Weights of a small transformer language model.
Size: 8 layers, width 192, 9 heads of 32, MLP 768 GELU, vocabulary 2048, 4.92M parameters.
Architecture: RMSNorm before each block, rotary positions, no biases in attention or MLP, capped logits.
Training: a variant of Adam for these matrices, 304M tokens, 4632 steps.
Each number is 200 + 40 x the weight over its row's rms, rounded and kept within 0 to 999. Layers, rows and columns count from 0. The size before them is the row's rms in percent of the matrix's.

# layer 4 attention query, 288x192, rms 0.0724, rows 184-191, columns 0-95
095,153,194,142,142,271,235,225,164,157,212,193,217,215,184,245,276,198,152,145,249,239,183,188,193,261,200,210,230,211,199,187,153,243,212,148,247,161,254,235,121,124,254,268,220,174,218,194,244,239,213,159,168,187,177,207,250,295,218,233,167,245,172,212,149,208,181,189,233,197,129,170,215,185,251,240,266,196,166,222,265,299,231,179,209,221,233,185,178,155,201,207,197,191,181,138,186
084,222,276,200,152,214,227,194,198,164,270,214,247,160,119,190,245,176,204,284,267,224,220,244,221,194,195,201,251,164,233,189,233,153,198,184,141,238,159,194,224,195,195,197,202,146,187,103,283,188,183,130,230,258,176,226,238,229,190,158,161,210,184,204,231,145,167,100,259,187,117,243,185,212,117,270,207,213,210,203,146,206,155,250,200,154,229,209,132,210,184,252,182,217,160,174,200
105,167,199,115,195,193,245,129,177,225,247,199,209,225,212,276,171,206,216,195,262,251,209,207,205,182,177,188,192,204,260,256,272,153,242,180,223,192,251,182,161,185,227,146,222,171,207,211,245,285,198,147,225,120,271,164,215,179,268,281,169,188,251,250,199,223,175,217,231,223,157,183,140,206,187,176,249,185,195,189,184,244,143,189,221,249,227,198,268,271,201,175,241,238,241,262,180
104,256,177,210,152,151,165,200,305,177,193,201,171,187,161,189,237,222,233,144,229,186,175,217,230,185,129,212,249,294,201,326,214,167,218,216,158,102,236,226,205,124,197,230,133,146,200,197,167,195,250,251,200,203,227,155,158,151,179,150,225,228,171,217,237,197,211,177,234,167,185,231,244,217,197,241,196,237,201,116,164,212,208,206,187,152,244,229,234,175,227,135,300,239,154,157,187
112,193,234,205,178,206,175,193,189,148,250,102,251,187,195,193,194,194,152,236,199,158,149,221,172,238,163,158,188,205,238,226,166,228,190,279,237,226,175,285,218,134,231,194,222,176,249,225,191,229,137,211,172,273,242,180,160,174,147,194,135,165,206,164,280,201,241,200,166,107,260,124,231,261,273,210,205,203,223,160,186,199,192,184,150,181,247,138,189,173,187,201,205,175,198,188,190
107,156,192,157,109,202,216,179,187,161,219,243,177,204,184,207,188,221,202,116,115,168,188,199,101,135,251,185,169,222,198,257,178,153,206,169,196,180,208,212,131,217,203,191,168,309,200,194,135,201,290,259,229,223,214,175,251,240,167,241,143,214,246,214,160,204,151,215,179,247,164,200,251,166,174,207,297,194,192,175,261,256,207,135,198,200,203,258,183,172,183,163,174,204,265,258,238
096,137,132,235,211,174,163,193,232,251,272,210,146,175,240,243,108,264,165,170,177,161,214,175,204,129,248,188,178,201,219,172,184,205,228,233,204,197,285,198,234,196,184,139,234,260,224,180,182,154,226,197,180,142,240,217,221,250,250,254,227,171,210,154,216,211,174,183,142,231,253,175,186,160,211,173,222,218,196,127,203,155,206,144,202,198,188,222,162,185,228,138,261,135,178,208,250
108,219,176,253,153,203,221,149,239,143,229,129,163,224,219,265,233,216,216,225,196,236,158,236,237,234,143,146,178,225,164,241,163,243,183,182,236,182,274,184,211,179,194,178,238,220,169,222,254,267,135,172,204,199,168,175,172,205,200,189,219,232,212,197,181,198,185,223,170,217,248,256,270,228,213,172,200,217,129,203,251,273,267,242,154,216,238,125,115,210,224,139,153,147,163,281,177
# layer 4 attention key, 288x192, rms 0.0718, rows 184-191, columns 0-95
122,189,264,158,132,217,278,228,185,183,218,152,182,222,135,179,242,162,133,215,235,259,221,170,182,249,246,183,217,250,188,222,247,230,161,219,276,173,225,196,173,107,242,153,239,123,210,119,175,242,128,225,206,243,242,190,226,218,185,249,201,259,166,185,171,177,213,254,207,162,206,211,279,287,158,245,232,166,187,228,214,217,235,161,204,225,202,170,153,229,180,237,181,226,178,144,153
108,207,324,198,218,227,272,288,190,213,229,141,210,195,114,232,192,181,215,291,242,218,262,208,211,231,155,229,202,186,243,264,214,261,247,137,177,211,157,143,152,145,268,159,193,214,147,151,240,210,202,138,264,216,236,228,209,225,200,164,194,213,114,207,269,190,152,157,252,178,123,184,221,139,201,238,166,277,213,237,214,267,200,210,225,184,242,195,192,270,196,213,156,176,88,177,252
103,203,184,146,278,213,223,243,177,235,254,196,248,261,228,225,213,179,191,214,235,219,225,238,179,182,239,204,189,208,191,216,258,180,228,172,266,238,224,145,93,202,241,203,203,193,166,219,207,160,226,213,234,186,106,240,201,110,245,302,209,192,150,203,255,158,149,173,146,262,180,266,223,197,180,298,214,215,225,204,199,277,147,113,187,242,154,215,204,172,155,205,190,207,260,205,168
112,214,258,205,204,196,265,141,288,239,225,212,185,160,191,201,240,211,201,241,182,194,268,193,151,180,135,182,210,260,199,211,191,206,105,200,214,197,245,184,194,109,224,203,200,208,174,168,182,243,177,182,256,172,136,154,225,175,163,189,266,210,166,190,217,192,208,179,170,238,197,276,143,233,202,200,196,197,220,279,176,197,261,185,141,251,180,135,109,226,198,248,268,136,210,156,236
098,197,258,131,183,184,164,210,254,193,237,194,260,180,258,179,162,157,163,200,187,204,146,191,178,204,140,158,238,185,312,252,243,191,132,225,251,265,211,217,228,221,193,254,227,233,227,213,210,202,190,227,226,221,199,196,113,173,184,149,202,264,178,199,201,172,221,214,159,204,160,103,152,238,184,180,239,184,202,198,281,322,173,219,267,213,203,116,202,223,203,199,180,259,182,182,153
100,174,160,123,116,220,246,192,223,175,217,223,210,233,226,169,172,182,160,193,186,160,209,220,171,140,230,244,221,274,233,276,180,246,174,231,204,223,233,218,112,212,246,219,217,218,219,171,249,197,271,277,231,100,203,234,273,196,215,163,173,193,177,203,224,180,177,228,261,299,238,218,299,199,178,252,233,197,215,194,158,173,255,138,218,224,202,202,193,207,100,217,175,145,293,155,218
127,200,98,150,224,202,134,199,319,183,179,263,195,209,266,203,145,206,241,151,212,161,216,150,231,112,245,212,181,209,245,201,176,143,256,249,240,179,240,196,187,265,196,197,177,235,186,191,172,123,224,170,220,121,202,209,234,261,215,189,177,190,257,223,184,187,180,145,224,224,285,104,174,109,196,241,198,215,190,114,148,165,190,151,242,160,194,192,177,212,179,113,224,203,242,221,240
103,213,225,221,172,138,235,251,141,177,210,158,149,210,185,272,260,246,175,217,193,227,282,177,235,236,226,187,217,258,196,202,183,169,136,130,262,120,264,183,149,198,176,243,198,273,161,245,161,234,180,163,205,256,184,187,225,231,201,241,132,183,194,159,184,190,261,287,234,210,194,218,222,203,157,267,195,201,201,272,217,217,209,187,204,188,242,162,206,254,227,175,241,157,184,227,175
# layer 4 attention value, 288x192, rms 0.0677, rows 160-168, columns 0-95
106,259,149,228,190,213,155,307,223,157,195,196,251,198,193,179,212,182,315,179,225,213,174,184,202,218,192,194,180,174,171,118,213,171,211,235,293,242,200,263,201,289,243,265,153,199,149,168,154,145,220,194,176,213,127,270,164,201,148,135,169,190,157,271,225,189,182,203,175,196,227,131,207,193,229,216,221,242,225,191,162,198,185,181,246,262,232,179,192,229,184,216,227,206,232,213,204
120,205,195,190,108,158,218,148,219,222,190,170,168,235,236,269,187,244,188,197,212,246,239,262,152,195,247,234,127,242,203,176,143,181,213,174,219,212,165,214,217,224,182,184,266,231,231,170,233,259,231,139,213,224,200,223,144,207,249,286,255,192,195,150,251,269,174,225,210,241,270,183,119,225,132,199,142,167,164,182,240,175,129,197,212,136,103,151,160,145,215,240,232,147,209,202,147
111,227,223,226,164,169,205,176,219,187,211,242,203,180,200,277,194,186,176,204,154,251,171,183,175,187,259,232,170,201,190,307,166,256,155,157,112,137,221,210,194,123,209,224,228,183,232,166,167,226,263,213,223,213,118,169,237,234,165,180,209,201,167,146,189,199,131,165,209,293,200,237,250,223,206,118,186,149,174,209,288,195,243,239,232,150,137,204,132,156,209,254,209,218,232,267,217
109,170,204,131,212,194,205,163,181,203,207,214,204,247,173,182,211,187,138,276,186,182,202,195,206,199,260,243,178,180,196,243,184,168,205,153,216,162,178,128,168,135,241,125,263,224,242,214,220,175,213,101,200,190,275,139,215,170,269,275,275,263,235,161,205,300,180,228,230,154,211,256,132,268,153,176,155,163,135,242,231,204,94,191,209,168,190,176,172,234,194,205,198,260,196,202,216
100,269,143,212,250,230,191,250,211,184,223,180,135,253,155,183,202,182,205,260,248,256,176,219,213,248,154,240,177,181,215,165,207,186,239,166,154,237,222,221,178,162,225,206,183,163,193,220,191,170,188,130,190,217,250,152,210,181,180,216,153,143,263,207,190,203,229,305,107,216,210,206,195,184,264,120,222,216,210,180,187,197,180,252,209,250,261,177,178,189,175,209,172,216,225,210,208
111,158,213,168,180,157,203,196,155,196,222,210,189,195,225,190,196,200,73,214,213,242,204,228,227,185,224,137,139,177,181,129,142,244,174,273,188,212,252,226,112,186,253,206,157,205,164,173,163,229,217,169,200,200,204,191,151,177,227,244,125,247,293,176,198,237,219,240,187,156,255,138,151,225,113,212,225,183,261,219,183,292,126,221,223,200,223,188,219,175,185,152,296,181,203,185,238
102,183,155,161,285,210,200,152,160,187,219,168,199,249,201,170,217,193,196,216,156,216,208,245,136,151,140,206,203,140,236,181,191,162,181,117,230,266,246,139,157,213,88,233,138,171,247,270,157,133,123,135,177,239,168,213,208,128,237,229,295,215,149,170,248,224,158,176,193,205,164,239,232,251,186,187,208,108,205,250,188,207,103,190,220,201,220,177,192,245,229,224,174,213,206,159,214
108,193,206,237,306,203,184,214,173,197,209,183,205,123,214,204,201,154,184,227,181,236,253,227,229,178,127,216,188,226,202,203,188,302,182,211,213,198,155,226,278,181,202,152,153,170,228,181,224,185,189,191,234,240,248,213,245,237,175,229,223,201,210,180,216,261,116,189,191,261,167,207,147,242,197,177,156,215,201,232,228,171,215,200,225,138,141,235,170,193,164,259,177,232,157,247,184
121,150,179,191,175,264,204,197,169,251,218,172,173,188,170,183,195,177,221,294,214,204,147,206,192,204,108,207,267,121,279,165,183,191,176,221,121,264,148,203,253,166,215,192,190,145,223,228,199,206,178,84,175,163,211,216,257,182,166,180,229,204,240,208,195,181,197,183,222,133,79,213,229,243,225,166,210,194,166,194,253,246,232,253,178,237,204,168,182,222,174,149,157,119,197,215,201
# layer 4 attention output (transposed), 288x192, rms 0.0714, rows 160-168, columns 0-95
103,185,161,166,166,209,220,219,198,244,178,230,177,180,192,221,167,158,115,155,233,151,240,289,173,178,228,222,214,236,274,309,152,225,260,176,156,210,196,159,116,186,220,181,257,262,264,258,225,165,221,224,243,207,160,192,217,176,233,208,194,195,186,210,243,279,201,218,249,224,188,177,192,185,225,183,197,173,122,144,183,241,207,150,183,155,231,231,251,152,238,147,226,138,185,219,272
104,193,165,224,300,217,195,192,188,198,149,179,240,166,284,151,186,121,221,257,159,205,151,158,225,195,182,166,238,233,201,223,235,252,170,239,213,198,225,283,230,193,163,234,188,172,164,180,210,195,198,228,216,187,235,235,193,195,105,92,201,214,199,282,194,157,233,186,231,207,194,207,240,217,250,277,205,198,239,240,224,233,229,221,172,231,237,196,226,193,182,201,122,222,253,154,243
107,210,200,203,229,105,235,179,188,171,148,172,232,214,203,168,217,174,172,222,254,179,150,171,272,234,150,128,207,162,161,176,213,200,177,232,213,237,162,251,190,210,215,201,220,153,148,181,143,226,121,152,184,171,316,228,143,136,200,193,215,215,220,255,210,196,235,272,177,165,218,191,227,217,172,231,149,258,298,248,213,153,200,204,147,225,176,172,235,243,223,276,241,197,179,215,138
096,242,250,263,219,186,249,177,235,137,221,204,250,150,168,154,275,252,275,133,180,234,203,204,176,173,209,148,214,234,200,172,218,204,156,204,209,220,242,262,245,244,125,236,108,208,113,199,159,235,216,281,204,254,181,238,240,219,97,135,173,172,178,246,173,146,204,169,209,244,260,204,251,159,245,289,175,209,285,204,169,152,278,197,209,219,192,228,213,198,212,239,221,257,204,152,201
081,192,135,187,184,269,161,207,162,253,135,147,204,201,320,208,112,259,248,148,158,171,220,210,159,184,179,157,198,197,214,186,192,186,223,163,270,208,268,141,180,285,206,233,244,216,201,181,123,173,185,217,186,235,169,287,219,192,180,206,256,169,200,188,233,245,161,205,192,211,170,141,204,226,199,183,216,236,183,129,189,189,170,181,211,150,204,244,235,124,177,184,229,189,233,242,191
105,219,205,212,224,191,223,222,205,196,196,200,227,170,248,261,246,188,279,203,162,197,189,130,218,148,267,220,206,225,140,206,245,209,174,174,169,176,120,245,273,191,153,261,180,263,167,185,246,160,262,217,217,203,244,264,232,223,253,177,145,177,103,236,202,201,201,141,251,177,174,227,229,152,247,230,183,213,142,270,263,119,235,195,212,198,161,256,258,258,203,194,145,247,252,161,223
103,218,264,175,172,192,198,171,184,201,222,204,217,160,193,191,225,251,191,166,157,193,273,217,195,215,243,171,194,310,277,231,169,200,164,221,191,141,173,211,175,257,220,178,228,246,129,197,158,246,250,262,246,237,155,267,253,231,105,176,168,219,232,230,211,211,214,197,219,194,255,246,192,160,251,216,183,206,304,170,212,153,277,196,185,143,174,257,147,181,184,222,217,246,227,199,163
109,236,183,185,194,183,281,165,138,147,245,183,237,242,170,192,242,195,265,168,223,153,220,196,183,182,215,186,181,200,200,197,160,166,240,192,200,184,241,193,82,204,205,241,204,227,130,177,194,191,236,187,180,178,216,234,138,179,222,163,262,236,196,278,176,155,224,210,233,186,205,158,243,272,170,167,201,181,210,149,267,210,203,243,132,218,288,254,175,148,230,260,207,183,267,184,227
120,260,257,145,183,176,213,166,253,188,209,147,153,181,243,244,201,264,229,153,196,249,275,233,205,213,173,209,193,263,213,210,142,181,207,225,239,182,244,139,218,220,114,179,131,171,181,257,251,226,205,240,175,174,212,188,213,208,225,192,284,197,182,99,188,210,236,154,181,193,285,230,191,181,180,166,180,281,229,210,173,205,184,209,223,189,230,151,223,130,192,241,228,197,217,202,200